config = dict(
    n_layer=11,
    d_model=768,
    n_head=12,
    n_kv_head=12,
    head_dim=64,
    d_mlp=3072,
    vocab_size=8192,
    activation='relu',
    norm='layernorm',
    norm_place='pre',
    norm_eps=1e-05,
    positions='learned',
    qk_norm=True,
    attn_scale=0.125,
    bias='all',
    tie_embeddings=False,
    parallel_block=True,
    init='uniform',
    init_std_qkv=0.0163,
    init_std_o=0.00347,
    init_std_up=0.0163,
    init_std_down=0.00173,
    init_out_by_depth=True,
    optimizer='ademamix',
    lr=0.000326,
    lr_mult_qkv=0.5,
    beta1=0.9,
    lr_head=0.0092,
    warmup_steps=440,
    schedule='wsd',
    decay_fraction=0.451,
    decay_shape='sqrt',
    final_lr_fraction=0.0,
    batch_tokens=262144,
    seq_len=512,
    doc_mask=False,
    z_loss=0.0001,
    train_tokens=1439000000,
    steps=5490,
    dataset='wikipedia_en',
)
Each number is 500 + 50 x the weight over its row's rms, rounded and kept within 0 to 999. Layers, rows and columns count from 0. Numbers have three digits each. The size before them is the row's rms in percent of the matrix's.

# up: layer 7 MLP up, 3072x768, rms 0.0348, rows 1254-1353, columns 576-639
# down: layer 7 MLP down (transposed), 3072x768, rms 0.0298, rows 1254-1353, columns 576-639
up1254 100:470535499559450501501479472480509428493557497581439438539476480534482489550466456387556472498636436488494551514420501409572531577481446524519442429509469513465589457514458509479474501484398503
down1254 103:515373486406537565564451330373523528440506518612408523452466462509500497469556539501455504520497508557459521527603470518452469548432483526481562518558497437428608500443441542449576322436468520
up1255 098:484525465488452434498478517510468545491495603500569563492538471548545491547540502493504458389532498572445517466469538537475500476455511549583469516476461541411525437519472564529578443548472450
down1255 101:560536433491585522481441464518533467500477514452471489496608512426412573511494565507534457493545480549427462529480611566565544529424489566537537538431503494506508563521511517520446556450641487
up1256 101:486550464434457449454451531541417518511524445581431488482450482473512497548550519493564555435483415543468464527501459482474518498459439561465481479492455542457490492484490585445569479543482458
down1256 104:411418442460492465441579469443498563513476558497557492549530430408427534628447459422460458571482517456512384460528538485515558420472491454526389472569525518418534516571523534467484596502473528
up1257 093:480570571473498579485491556527449497519440504476541623461443403434571460509581494530496547570438441539474481600486517594484449570508532432397498440482494594498487492440476470451487488489427414
down1257 089:424432399522393502560598489532641502457608488485514536528435460523572474475521447408526530469480431578489554483349509425492480453486521499470496451446555493435522552456514433442589502419511512
up1258 098:563411475562456391453454532407596511476477490542453619549428514471536442530544413540509535505594472487472520602389413459513526555466493468532390588554474498520510496510414513592544517492480575
down1258 099:490556488463475524443498480482539545511512593466480456544558507551435460523498409501521436535475511425477506415586525418464475457452561501532597489517505474434522496500508575383461533548447424
up1259 099:449494509520485500453498483505494473509588519551473569676493523524489470599489491472510525589459484547492492460431469515517549474495521608499469533553480538541449589542504487427498503495504541
down1259 102:414386507491428545464537463449513477438497456474478493530577460423540547405582464483468482557453473432542460523534437436494539489487520492539574460523509506534517566490586515530442534486389506
up1260 105:457507415362536523496486452338375555587524425523460552497426529535546499474553472501546508461428555335528426543543541509441386532424471475600488484572498437514457459642545544512480420403428488
down1260 108:562514425574411545454442490512550497572543441432412514494513533479452586438462506591516500517587446526573541514470543395568517534506595504469514624473519494543398526493448444511570535476524511
up1261 101:486463485565513412488537446417504442564466504471580515470455493584530483480463489419569381457552534619513501576509449487517429466425540518509507392527483551466390414505422583457492568527456521
down1261 097:454541550527534483502470470489459433544530528459461558447490561479445520530570463438533577490560509521471444543428510564542549531434520383484488455509502453531476504492561618565515533496487464
up1262 098:549480532567480452368514526586512474576495471533488535485541539399487537499475569468461450645540529512564436528412422435541439567460454581475455493531540537512496530462495475472556417522499501
down1262 096:496558514479489615499520536464459432492462548582451492581545493497457489463487528528572481497465493572518519425518469593507481491531416491475559575435463397458479393487498493485600474530536562
up1263 100:499563497418484558442527524563521474542455535431627458597589472418484464434419570515530572520525447480527457575484549430541470618511409535468459472526510471518478540555522509542510522543531497
down1263 104:578531626475542469518484523532512580511529496410421562525452572396540556495478499482378560541453393490531511503453407549461542485429498507524580476599481454476503545489539550501468552556457512
up1264 098:523510515574374491437474494506479514526502565578450571522491558518594451486453469433471532496489447548564474514508491493488458446435468562563439484591463492516517526558507499512508567450547507
down1264 099:517538449476495493487405473389449502428504508528481444459524577545505475508530453510397525523557516482582462463487460460506514489515501478478524436469474461468491549489431456463358519464449429
up1265 104:443492478446485551474521568520518596498411493532431497549544495470501474530582562506632429515486496488489462507483500468516441620468511510425494471497445565460460523532468587485511518562446538
down1265 106:495534533588445489527601559408421489496562483496561484485480512495504554420486539496472429543475480469419477430591588474507453492488512474465572471510524432542452482487475550470563564455458487
up1266 093:495563511429507506462566482514505571532433487438495499475492414534552530454517478609535479511496531515565499494502578518531438437462476618454441420526456568456473494390413504548526474508424443
down1266 084:476490574530427484417482491480536448430495547516611522621515590448420554498455512474446454491541456552450392484498489465546573476606435418505472521510567476616437533378479432490562445465421566
up1267 097:505524618598561528429537560432519633503509502449493468527384423438596489500594496413537593545503476379447518569465473515465521550473393490455524456519420426507492469437555548515610487514500494
down1267 097:529569549466498486510585559527531580498524428461520486435596568490501570549450495498550509550502387526527388400424555457548552466470529442572450494442596518444584485557527543427527462493494521
up1268 099:458518473494486549428411578497541490410523487523440609479508563529536495453485544532548506482515428512477505542487396512519454505545507489602492475545533665447447546425456576510518554393457510
down1268 098:530463504533549420496589464611531411455505489497593479420536586500477497386477488471510474582530484545526502619594555392524516464523536511508591579446483544442581475485551536513473522521514434
up1269 105:493471453468512445437432455531501565573518497561560466521416458496529544538524555578543440545496588397429482491478540417548501540401423485524497524550499567427483566530489499505590496613356493
down1269 093:534485576620511449437479543477517519417474395416515597479486460500368549450509385481468534577506519579409468505590429466498500520455542510456476480367573479458477423485557529427497520440563434
up1270 104:585487543526510518513431463430472505483508557438410524609443439500540563525644571535502487508516390475512478480547367458458551545414527506532479474569484489522475564582582482499492503569507567
down1270 108:507475526429570427577468528527525517506422457524505569412513525468460588600540482509505480450495460447492466520540528505449598460453483449475428481556414453448472528455479464505496459482538517
up1271 100:490523496464554502422418516430633609517424528490491486528623519454465499521536501486610474470465464596367496511483483527548505532491375551426522448483451546472413529471470459551518459458460480
down1271 099:411529499512548416538466521480478512537482459544592487475519487498522518570427461627461503478504482573493513550602474501625405548508557546498521542483511482597430500494533509497562546461581531
up1272 098:491526554547409498499567549434577484513398444512509522494505511705552512501517630506535523512440389399493493418525484500558382515506488492496496531519414516470521439568594524458587438439468550
down1272 099:573422516579459526522538524484556456389509452446548509482539476532544547494546516531543523486478599478519498572533507521532524493493453547538490456533516474587472492577458445414531463452565516
up1273 103:425520471559492334423550468542523504508512479588502500555538469548564503443546474486575415565618536503503492519499543447480485518522464596443447613586578519506543505460525521588544497420541535
down1273 107:454513468481480447523531469551476602485450577525557464498555474508506562438463428494484462503502457540519556587538463509469517489414537504547512470456515587485527457512583510558505506480478498
up1274 092:418512495498494561487503523524513422548533567484498509505604452487548493490523595459521486457545500487522530501486470465365535458482509541513507507535497524509497511566495521501503521566475528
down1274 092:565550445580451469460512427477456522444516480487595534489563521555429498559496406476528514573517373520514416569470495506544396384550564523517435567549576412494518427519459486520495506528536479
up1275 100:384465551513472488487506490550520511492405552503519503542444527483490518453563590508487522479533520462516521509515430413471511564496458527447477468457434506452502407489549531541520474603528348
down1275 095:506459456514544431449423495430467490515578508435535548427492438514581431475596399458551570413536443408541495483522504518460558551549514506558544447485462451464518504517486466451488435476532459
up1276 091:581588426448568516507505521450474456454394559575512474546457429644594469503471524499720491486504463510498452494476513627535437539491419481573484423504521550464538574500483539490474431521480487
down1276 079:482527483555566542509500506502466610466549537479536473504460522528604474512457467496456480483595609422487511391552526369469504489495435555515571569438481501513453507536441526525463509423424476
up1277 096:359551545367512448584534511566474493518465508540593565544521619510543457523364496486548402491531482583509463530470505440407480456466457554494501456520572536417439495469454502481598536528498451
down1277 094:412512515555540550561409581481429523431538543603498462501404509543523445524466526505500522454518485525515518410477575443470525428446587525466453443560482647578522532446563551560526513544532491
up1278 099:457520593523534517460565530462469502540521461519517520473556437513562653530438462439611461486569480347506496472446551540552458511439459481517522469551503535504455575546476571535420489518426474
down1278 101:485504513457410466435593521514588550551478566528562419544433467472473485469534431451466458491542514463523511353535555464516473453490476482587544399495479438513517543463485538521472552514519623
up1279 099:450453442529533435432441589515562507497520467572532565493500495418534468461614519609522392630444524380518588544506450535511524514394482532469476456533522539469479555491467542491556454529500492
down1279 101:450494476494412539520443477495503492436492488560579524501467601502576432475463579523466451520582499452495509527497500538472488547467536403447562547450497476490517522495452475536552496542510519
up1280 098:507590483496491446506533512529482528518534528500503466562537439540649513497473491389579507513387496567495452484528481477510397464487483467453552444463457497469565527526532527526611411397467468
down1280 095:486506451569506516445490518499506543491516512565484496459475520404484465375478567529508456495631517471489543522529418453469490522539520530598426505499566523451559456525564496488491447528479476
up1281 096:454484568534552447454428453619512525554457531482501514492425518547540524480444528511496406550482515461529515423601540534415410545512469481569496570509467490506568574576500519506596517615408503
down1281 099:534469549554536590415433490570476600543449437383546479582591391362500472527577454382535433511537466477420582502538492540505452553482464465520428489486553495550551561510454557574508495540486471
up1282 090:499525485508548454467435509463558513499561538478466448478478493487546536509588580527518420500580499465474477575543472414474507516439516510526530466560505578508426505630493561605529454499524475
down1282 080:516450574566411411511524477565424449526509488454480578514472442478522424521400368488466498572451529500484495451504525509611483454560464488460558531417546522538524423437462511498585591564429550
up1283 100:440501492466430455515441522520491588550525448528546504495504471603550592524462432584532460464526489469535579519507460430492465507469503491481498554519386503517461438552468569558558435543443512
down1283 103:526502464526429477412518517630596520505558405539413502510546485504501448522525447450496497602559496453546527534367589443495460522601469479496531453511490464464423537546474547535438434443526573
up1284 097:480532514514486494507584538451418531529487454448520534593565511455588511488499530576518518470605495407517504527463516518386576406465431518493486588464501543531526562508520493541551517482476524
down1284 096:460548506565530413538522569502470374496458534546476516583521415470557436530460545446563526435440489472477562502433536541473538534619445592501514522431549456508501585433466536558495506457495479
up1285 104:422498429514495463448495536437527510504470466555511507505446514521540429514538510543476417445544449408495461493441484439484493593480444576470455536476559528484399541611544533537626539405408471
down1285 109:579447577459495527512545605489432456479480485544524551531484466450513490588481443553460556494445443501539462527490504578503501499465502447469590521579516472468500593549488449497468525416530544
up1286 097:527522443478436432546502446540529563541531546483528489571506440554500577549522502467581520520538515504580468544506483460442399471444478505559494516488442481566431495431543512560549421486531558
down1286 096:421449484497483530496551439520588546455484453434392503522468542553518506543530456490614561586495430526441474573470488568559459559591524550449573488475512453464537497549462463442510521498478431
up1287 107:383527436427513554349519508620444554390499494497508563496553418577478484571568490531510419517450557498529386465438492529550514615461475469555429531513478371485402460551565561418527453547449467
down1287 114:565519470482550436535626555494470410576436553498509442440472399522538479517554499556476573345555476484513476510562491526563553512475462552535480529478611536493505474470521542464552503499431602
up1288 097:522609487481467548509419558530596527651528503528504477531508523481551542482476625447428478542508399419560441458446417389558511566445541497485567456478430421501576443496476548517548488586516470
down1288 099:557472561566517561494572480491463430500502482503465517430505482512510462491499511533499534384617569366498521399503460398468509497433426481473535508378555490529477456398552452474409557447585419
up1289 106:540548573549566559418581493495569438464433602401464500543440540520590532484571492526468515572437501503430436465529413417472414575479457421452424484554440558467527476563551470613561455584441601
down1289 116:470492539482467589512527547480493528504463566381472514522459494365368492431636498426491491568433543514519491602522413434466551562503493526511365492549572493548528494457511560546452473459639561
up1290 091:457492506412547491458535549490466684482535471604572536494510431509425476614484518505489478531474443461465416499493501447479513485365445545498525629552398510439482559579549540475602496431521596
down1290 086:499488430465459624511533477457498550590535441486454553482482533554516610426458499506499523474485495581414516521510524575533539485532512438439514487491525404492533470556513494398489484493483510
up1291 099:463446591531488527476510497503517484501466651482495525498472535551411444466451525515443529620467514421538519479418488462511409546533455452534416430486521572446553560505512452508619495513468519
down1291 096:527528445434496418509446462533484461524467445464540490576466576451549540514532496497567584485572398473426497541476465480501527424594541569485443560502543495448484510471482527502542530402547433
up1292 101:440516572476561554507430527469563522431535491438539486554445426532534449515501512380483398518595518457532496516493425539525509548501521620564492552491439449526415512513509585492524467536545581
down1292 108:431516503507475413569464487506424452545492599460572547549461532498432458453503470557509533558467531467552458428508475459504578515465537470517480613434594516468434519424405589479616476581485516
up1293 102:488503523449569546527402504459521487497459502548499557524602422511425555573560521484575549570528534528570572467585441471429473529492464593542516528456384457455535500449543526664541420469578449
down1293 108:524479556539521558365546463524543450494573496455485422499513487503555486481450529397527512480508492495518436486502486455500484560534463478454486572590537486440527560627428420484567479593437465
up1294 094:486531583578463463512519559588545488632436483550476593502540504466513486423476560463534541489526578602477516556360486525441514486480489417580403449580524514507465425486418492465460479524530457
down1294 095:527433536502444462494420517479475494545503452495554548515569479431395522504447438481440577523478614524529628482569566432508503532469516538494553469521504531544455469394476549506540465464462495
up1295 104:534473395511394478544474517396510537580481543533527579548529470558478551597546513523520504462469448545484448573580453571496565499420459557551481535365533472459568542616469535490403527555509504
down1295 108:516479480486521531457465476551452545506535444517508604467550511442525469483464528503452458428613486530521514438525520489545567471526397519540469527445484499518485428421484552518504515617503585
up1296 090:454494523542497416420555589518493487536528539604550704511551542434443490585431472488503521489590488521477495410328490454531594479461516524498458506496496505462519414470475468453496531451550588
down1296 080:464525458475496502514489449510575515419490499437464434504462523501554487483454536446539545530497573449488463566525545437458413491561526461517500499518550504568463490501530530579584459468480426
up1297 109:489544445519584515483544548477487488391511590532515555630511553501526575544499525493444498542507559511522491525417520527533388528529491514436438394524500382447428592515510509511526474542524574
down1297 122:493429548519502454506476419468456478416503523479506505571497417505503530456553552566450578422426471533497549480486477478476551513633492477496546567462483544551604498510557555541472512497511426
up1298 105:520457514553538506502491493535509476577407494501462551522507444479518576477470551458484487586441455476587461584428413561489556511497546448436470392544598415544471519450486516498475518540544464
down1298 112:466526490527497447538620469508487558501560457522589513532446380479451455531581506461626458477455430564555554519515551545547525477516444506500444599460556529541514572525558666534508544445460499
up1299 094:419489504553560450444530457568625434472533422486569496528515534455517467382442461471506420558474531392525468504449443549511486533526419523533491459520431501480564590531431509472569485592519533
down1299 091:444512459494621457504499497429501499448440465482551458487497498489468573521630474468385440525482479515438485555543507512530520514464469552550438597539581530511472504489520483516485568470526514
up1300 104:327575595521471444478467476427585568515435584587483513573410504471480562532496473491528406528486602476425560489510512486447435575388498499611555562537506421541455515505502462612468534470511491
down1300 115:475423425509461482561564525566495423488554501428655564415461521532387466489459481542480566501527492511496434522549417471498555434549514482494488472537429467521519564571459455509428567425430478
up1301 107:548470555511519435435579582483481435518423526536618453523542588536491590488477437531544509557474488520577471558477519483386505541486532513422564460482482549584477402465522461590368429530512495
down1301 115:506563522494519413507446549528486467529501420503462654529460535610499587352456412562474463427402570450507576513482503456485499482541533487510450506421539535565544444534470467547463396495564470
up1302 097:497478540502546579434510447497414500434423518509426491473488501503522502487485552602487521506524511472474464456507525480537332565507502454615374433493426598504482552561464476500510445535445523
down1302 101:480472484449665575450500495554487470546473479503515489415506541565551504519480401494502536477478492524514453444474537477480435567543432484576508453460490518569478436470545478487464588504536518
up1303 088:409484621450391521466532517551537452523376498536543503495553439580565455463518411556552493530478449545510543543490504645504462623483461484465517495564482586501498501522457556524531494497485463
down1303 083:523433466538586465470473519463499554377462521506408476482414561524383451560523634500539436495540559416481441501567463493493593447443549509550484588470519442502449579569484459436434471470480541
up1304 102:549568506616478449515488578344565494483481546503499476486533560555574544584552510521455498514472476495556497573502553553491513554524469520441452468454577500445428474453473582496546547516484501
down1304 107:563497493505434467481488483504422482488553568544515491587632606504419422534536434542485529506418491533475517469525521545461495559494493455497525566458453389409433528513534505533462429432529461
up1305 091:420440404591398449425563566488538566489438439442544487475510486414506460524565538541504542564481473459581436498539478415482537472370519550460449513579492457497457462544622476456468442567515602
down1305 086:562567505665549463525531412516527540535574467509472498424518505451527487389514472390485430544554481455453543497456494419463525446577454527535472442527476532569499505567544522465407586398457506
up1306 097:521523477479404477487505583499563620481473618576515500471589484565620421521474613434572499477418514482488477462488467506499531466496511489556522507507454510478433570536404512506462576483478519
down1306 097:471497562484558531440488517489584583597398518427467496487458439444459528528610419446431533502517478543481485489573554507429589492540554551456531590458478491482431522541465485546480498486475566
up1307 119:526542545481438565511497557385454475493494512525448527554509494464603399583455541484547481585490554468474499563483509490524449566483519489490436567549503564482506413532506566490483529425514517
down1307 123:436551521471488528559386484375463446455506521437479528493532547396482472542495481504480432563549469540484530579427436479544422632449626493512521674477497495499536500469548571549589603511488516
up1308 091:492419532479468446373508496527596549530419568515471607494474493592513472466498516595505449495495491563460516464541413488513471553423458582478433383525461485500464493527484491487502449582501597
down1308 085:613408485404515521475588618525542510486448539494505497555473557487486512484570447497448513575440530495570449485530485506554574518443541555522539334515520481545431543576475481476511496539563619
up1309 092:413451563465413460434521477487494553518393473548481579536421521523459528538463555578506426483519400441510441466531499491536511528430488497460402557494559504563553485457554608511527537478479528
down1309 088:497442439528592474452505544560506336481447499518479443573591494479522620468530454472515504458531449522576413507456534436453487600483508473546528496534387459583464504546543496454471487526455482
up1310 102:566470544472421408454481478503524492521535582488567490510422402568560428548483541513492509500529502438465504542445440501576466421522446649524392530470462507431422469614527548473543516485507468
down1310 104:502527504482429495513494518421450460515567530518531389517454417469560464514619536437534441393494537521461693463484434528557551541499430515509504469423448544536518484469499494471499540491493472
up1311 091:369521569542397490477562479509479584578515472447575584561525452528474462523548502486451426505493544399547447413507438410472483532484451560484540482439444510393580524419543611514621553506487582
down1311 083:616534514486567502517498539587490442516512559445503528534441505485600556425495466654444529502538572517506437487587467498528513447484542471412474506503534541488406431471494444497544452559568482
up1312 098:466453501542380559513563445339534553469458507546467484548438394519546506511547444425510481449460469458501441528530454494495478491446450585493507543504392538434509461505460502488433481532462443
down1312 102:523456424593465490567543495468545478434512634466489509540385533508432481450472418479566413542500444559484454466511514409522521506529493465529486460479544587537432472460518506527447463424514458
up1313 110:491428622385548531445507515457587516614523465490584528496435492519498471443499516464551466603503518464402509395410492520572444458469607488508521501456450478444511526476528604445523523575570440
down1313 114:521472488528542529503520538380529444539529472521583477506508566545500530516558543547449504486493504516500440472556468513545587530434451554457517535477414486549473517447553459516487526514536471
up1314 093:470461511499474545489535502552547539505471619529599536532552483514573515507549405413480499500484462531472511515504490467478491493458547478533470484449459547426603434535609583526433533444430568
down1314 087:448443494534396447491522567435492499488434538526493502505593461562484569516542485549524479449537475511427437533507535563540486507511552483570569519475447450480514580504506451530561496525514508
up1315 104:560554489478565515459517486506460597648461506510515491451511450533496564563513462464413482553539484505514465494513559474465471499441522523476504475379559468580613514562459542529531472508421604
down1315 111:458540526574596549543471516634506448442610484548645543589562361412465439531491627525448521539461509463475503471409556497467409526481516414543458486551553526465466521489469593539463507532515484
up1316 091:490515505454489506487525596570521552536536580436569525527521495478533481499518494462552500518484467533505445525472509426507466485427540494527489426494487468555474476518603490508541516552538555
down1316 091:547430567502460445467434446511447444493490499466420591493494490469542492421492518490493506503539544403500548585523531487516570470514477421458461508530478473504478444488413488381506432484567559
up1317 096:559514511500503514507478512520511446624438461585503561526573454563491463527591575481513416475441389518576438474497437421476413538470438540552502428465487487447414520438499520431457510480466572
down1317 093:506503500517514449489489505552547435384529491467530543450541496511492517499553404548578531521472503457442517504589549483485491402462477504554496501486517534508492472466476492561493615497552579
up1318 106:484449557534531507526526445559560455508490502498595529499500519495466434486501571575470530520506464480524473450529535543479436558394391563473506510418526490484488505477541520560504566420459496
down1318 112:467490476487496574591448457477533542498499444492463488512446612453455506484533545480577526557547585480491450576536459474508504541563493396496587540505559500535533465527429471534472513406415453
up1319 100:574417480511543457384497642488532512498444574536525503519518459384438541521589495476456437503604528582523475604477509440505501500535552509456486494504467499531435513444484550495452436427536478
down1319 102:446529496485501488530432504505490461508429486587542494518593493506491466461523488582553582512459553518475536490541625595532534457478434443460504593467458527508544559577511384511415536553445471
up1320 101:547488457548500540544455453420526526540587558522499527539457459555516486475562519447484478595503542396509507528528419497491462592434504494520524479507501538500476521533507502555505524506540542
down1320 103:481530381427465413479515528475481516535472503565504528460509381521476473438418431429539471576498509449579512506446441330439447506553498547517470364531523484500543395529537549520562444644405477
up1321 111:445493476477538413437439618479480587564447493637463495509507553490585577618559500495423395505562530575407536482623519518515505536513447537529535496552583548376537472499555512425537468523495557
down1321 116:523471547554558477491502540480478593493518534493560522443453492540593491485468513555560471506522475501425502515562547464485431533465483446412549519482457422473576596555489406540482573524543493
up1322 091:510533547532495499433555496377503504511453481508540541562529493434497528406472548470486488476532554465529536538518447510434577564508525446455499451386544440493460543483603483498503466498586546
down1322 088:549492510486535493555468505530411482494623536499507515506575394522607543448543457502422508545430506548470549506427534626549565507409532531483467455483486584520427478444499495584514485597557486
up1323 104:541434561455420505473499510496612514565599574454540696562499595418486544443503436396434483481478495449479386530412451495569530506500504443455423586567439453563533530542590562507392550523483591
down1323 107:545362521485502493424486467524432478481490518473367449476465434526459566494551526434458571532592507409500497494584481485436468590503446597480523505405500515618554456495491553433536442521533477
up1324 102:428483444482541528481470496523535482513508649552458521511484564454441591461477434554474489492607452471472483463457460524476513494515439500557479539451466547411431490459591498499538485572478571
down1324 103:479482517480551497484571478498458546503555454462484524424469489428509528511485501565520541440507519484540478451556617573523504432504490514465461487496477440478514530522471585520512489556506469
up1325 097:413541581540530456527520561465535462521438443503481460503505454520542572489513493518476421604442488454490485540511402568432449527528496527572494503470509516427548508506576531505519486455568586
down1325 095:463567484527529509498492580575528490531474493509490481484473526544490563486496495540572496511370464575481496488405586464507461482496530505504460408564549555435471468505543560520483550482523499
up1326 102:451493563461439510493546500521578550515506582507446482525526548565519543508531503466561350464476500471510516582445547548487382567431522482480440508474580496462453510494508495523478479484409547
down1326 109:483618504510561478408539543479605530430524548499457506478566500509472542523459565548453473499447431511592455558581454509506441456435487460522464526537477494554421439555500451379485559480557449
up1327 099:484567507485449461449489597370454409523522550573525458491480466500537478675490462498472577523584475565564436509503488565510562534469503586519519377471545567436552475503605488581473476518528475
down1327 101:507526488477544533532507486461526541456571423470555525595531533514442532397573526536513399559556558546502561409514466504502411560515501608445571408475528495367464416457472483420510533606520508
up1328 099:473460588557556598477525575519431585563469506511553523513604573515476666493536476460589455604436630458570503555401455534545471542478475542502550510596547453476521416510522548473550441443482548
down1328 103:555493436393531562480385513471575506488585519452516469500555572473507531478471464482582462514535510452565504558580509576548512536493479494532483487483471499542545542601440501470530575474479480
up1329 106:510492543577503418470500508497496480593456433476589471533575480460495575514599528493473575523407513488427411462422472437568451491543522515636399369470559446493514558452525505453511489577507467
down1329 116:468441459472485553542491498543571534502475465483443588536442544518490538513449435541554495443464471511462525473579525546586549448565554507446495495433455436513542515585421423575457465454518415
up1330 086:444479470455450488449482470511457487533522561548418498499544529479508407521514502504463526531554513544542471501453448488466431542505486485510548457416636499499551482511515513457501538498548453
down1330 082:460487566429521531593369451633449501586583582506418489565496463477573487492563514554594410480511554455451532456542541551499443403419539510485515563500433506468463453528448538478549549522475476
up1331 097:447575449412508459434591495528575495509431604598477468497494494405485466482475564509539461539484471530488542477510494511490555524524466587474578556452548568378502509425600527501485455533494489
down1331 092:526362491474499526566530547489462629473467471417555513537499430507479545501461535385545507460466492512584515583466578460553441457462566429507423533560520543575422560457590528415549502490616504
up1332 118:459468465518501577509542527456432506549507555521442571504527518516461504571627485568465515543485486536483442512536510408493561598510493534498538479515408538492591435446546529511528515431521469
down1332 129:535432400499477498524600470555402493532524451545483513544521507509494527547509410543396467592611548627471526544504453503510475568465508499482475443451602513467482520516435507523493534559479465
up1333 092:407595560485516485519502510544533485476580613623504549486475502604607494487497430519520457493418567529460510473554490550537471448474437525481501491498526514478439388480509484493519597575486455
down1333 091:503466473466580457522511521506468457532497546404508525497532543463497549517430488423569489515447534488465399586498579492468456632547581525600490562540486449487517562542558476395523475610563490
up1334 101:381510531406412505451582507487588549505523488517515440491429487459463477598596570412533467542511415525480500450477524471524542547446494561467503406427522471501503470534504499452476507546464545
down1334 103:467539438462538657493566554444522486471553406592536462522548520453471546572418488569373563524464465467401578540447499529495492505534431460475462603499564476464538527442370529470520449519451520
up1335 106:512500512541457530517522435506467509495571519495485530474459439504540472567535455487544392500571405424452519552494455513508463527420512557554479496518535520421494448471495460507538482539465371
down1335 109:504398571636443547589443465438435550528550443464608531546390475429449502508527517486473559464419524522481556582456427555548552417481470498539509567476533539470571485519489491520454551536577526
up1336 099:543420418493529450483544519496463472544490498566457533569427541534592508509431485523360541506397503593536508512427517548466460490502448465564421427459424467532515491535485540577529478526488462
down1336 098:461469593510544440573529476527443508564498535491442481427573528496568460490599445500408453472460530567473451440582519497540563520553504479465389451535477422571570398538501513549550498441460593
up1337 100:502482580553419450504609480493521609527540578541483621527436459457457545566523487463438465533493501430521512582480466521486512503498525540464483472443467498405575487500581461442564391511485509
down1337 107:455470509655387473535525501482520578500548344547553454466497502472477455552496522471514454504498536420514470500530495418379571579521521523516516492441522489531489421448325402505499503496482452
up1338 098:500524468463598480463450479465430566470453510453648492533497520475498568547605525437584455495500526519470535516471457506508488479421464499536470501393428593494480500522536542538529521552462513
down1338 100:544576562446531532506449562412454502510448520532496396476499528413427586570475507467572485526520445475496472493542512483448458497441512426517564489439527562452504538521519409539374430561472516
up1339 093:481497482526500425457520600334449521434479548596539442511552485420514420501469442619539469492517470341484494408478430505501466542509475473513478567444575489611471483527447514585596488431520650
down1339 092:479401610464476503420502484528464459560531496546464585505471448497547513500557383562451446413492585496510422476625506513475492534521576510566489476470432465436546542461417545515449564432532541
up1340 099:515470530432533471537448626510457537491533523532501577549532506514529536502545494546650402423501468435501470612565471514428524538467487493502450559514494521509453555573498448424476458448493540
down1340 103:635487610524487555474493465486477449462567520491472453563452530548515458356472484472514498433483588481481387453437588570458463655554566480522461533452583454484508497506516520490456482575478445
up1341 098:429458533463505471526592608429491596483508550476536519591428520501466509511546525465468504492456461527572447596561499482503533504484462503410437477536472471405502515565477533467547430499444548
down1341 098:631587526489493512468538482505538420506579523570415518545530447579488464557471428541522458492544484592568577513539551492583527531396542460519458565497435502528524449465573499593410583448336466
up1342 083:467588587518535531522447496530452504529461542615523520491500515451523496533505637545527525552473534488515495593564534565437498512550437458476521471467499524519490456541503397470523513579465431
down1342 071:536534501563479503432543542507558507460497470363462576506488483511417468596474406448540504478600451536467444494460500458609510549468521564476467438491550398442518537461548619505479495446503493
up1343 094:466551563536491413495478459477578493549461589521565468489613492482464481518504611487482457543435523525443512481471391508476536530555476559478529422550508461520586578490530577488559487515557551
down1343 092:473525488445516600611444385430580653509551480555480555452482503499459465571518483364518479360452502497469508458465516435516534530470539450472558499513499453507536540550549527488561456396586522
up1344 088:426568524519469505492468494518553565558495530492507502513442469458532438559528544495514414536509396447480449457569486421480470474489533594504509528480576529447566491520486537562490558490499490
down1344 083:540434464544516445543495528509486460523485484546496494510540485442477524574540486574501573425399539510508582518411486502557516531474472465481539475536465587481494525491629534447463420490504408
up1345 093:494543493467476398450546551511450430568533535508540545511485438532568589556558532470511489518570516515469412466452510448465407463550409490550530462480489589507526557512450613457525505498468493
down1345 094:579548510565523478492496513570479484443461516536454487457457456496423425489560530457509542495476534442576613499427579550547510487537500520562497491445533511479537488540528393540523558509443468
up1346 103:535470568568486496493461505491556479564439484541521467546481448475531433529540514450600471508511423563468467514472422484525405485513470585451564453555476446510419523570501566507503493470475537
down1346 100:467563541376484471482498551477588510511383457429544522592554465527486568501462427483507518448442428543559471407444467570491514453552555436552512534415541492534456594463552456475453444535543405
up1347 097:529323509395513462506546501483446387491535496449549483572510444385512486495514451444505464511647583515481525536446426475481434530554458546513538483546476493454517579478586548561544534435482461
down1347 096:446583509511474473372562556391556501536598505484531464440501487512477523473501585496467447544529435519467448532481537444501528478556442556504570511595553533475426571530451481482472484563418540
up1348 110:468480487497463407518513561436525541442508474511516472496530551488489526547505510453457551525502448495402478565526453474427505453568506554510508496496515547449480536563549536472512529508516501
down1348 117:456593488532639570475438424531513419406465534527546502535469559523482519478503502405431495444463467450540568504579537527472336503515499489512525390538489502405521516548460492466540534566524541
up1349 094:455514467517370487456499517447372439549527520513568641562490484495568645514459445513473482520420463576530446507464491491500433633536542544481463442449489518551430416533479538573487513524398485
down1349 095:493425476509506431535549452511500524501493531525482508526442540480575416575593528507537523434527522519485501455547532505473549394563567503467581547515434407562417576522525479449532498490530584
up1350 097:480389527515493399446553512403514603462400568551551484455503492458482535475439499382479562495549481533447493487379498477504505549470382593494446437587543454397522431576495511511432420447465466
down1350 097:491584421429515489475502550519411476528493508558505378477534541466515507611511532568550496479492503510526478488437442502499435485546511477499480539522609474552467522434487446544437565468471546
up1351 100:488441444511506530424538528489449452558484519541515500467432525574619526555596471464491449536467461426489425516518471457394499499530520544481431407577466496443419530507456507461523535452478497
down1351 102:459515536448526455542453497549484510566481445409454458567485406448532584444445373605564429468537498653496499579530516533595495603484544481468508548561476491442518415526391482414396547517532473
up1352 098:485485520486524454487475449479618491590479528606509479467514522629506558499560549537393523543378463528539437553548400457456436476505404471497502411578461438515528462544593489527507468372484509
down1352 106:442501492635497515567519449491541503437453486537531478539504441577566552401502522417516532519572483396529562542555560525496544469453538574462418487527452427597420456410562549521586440477517473
up1353 096:444453494423498441510420552491421486518526593476505471471522468513515464440580565518502499481517586458512447581510484497466430479590377485537495574593480508515479603481491628496441446485451472
down1353 092:439474363467461528571494472578484467459530431423449570464400556486383397511513471535495583453531445458493456481569564566592509451430438457534589543474587474464529508471528436494558400536479537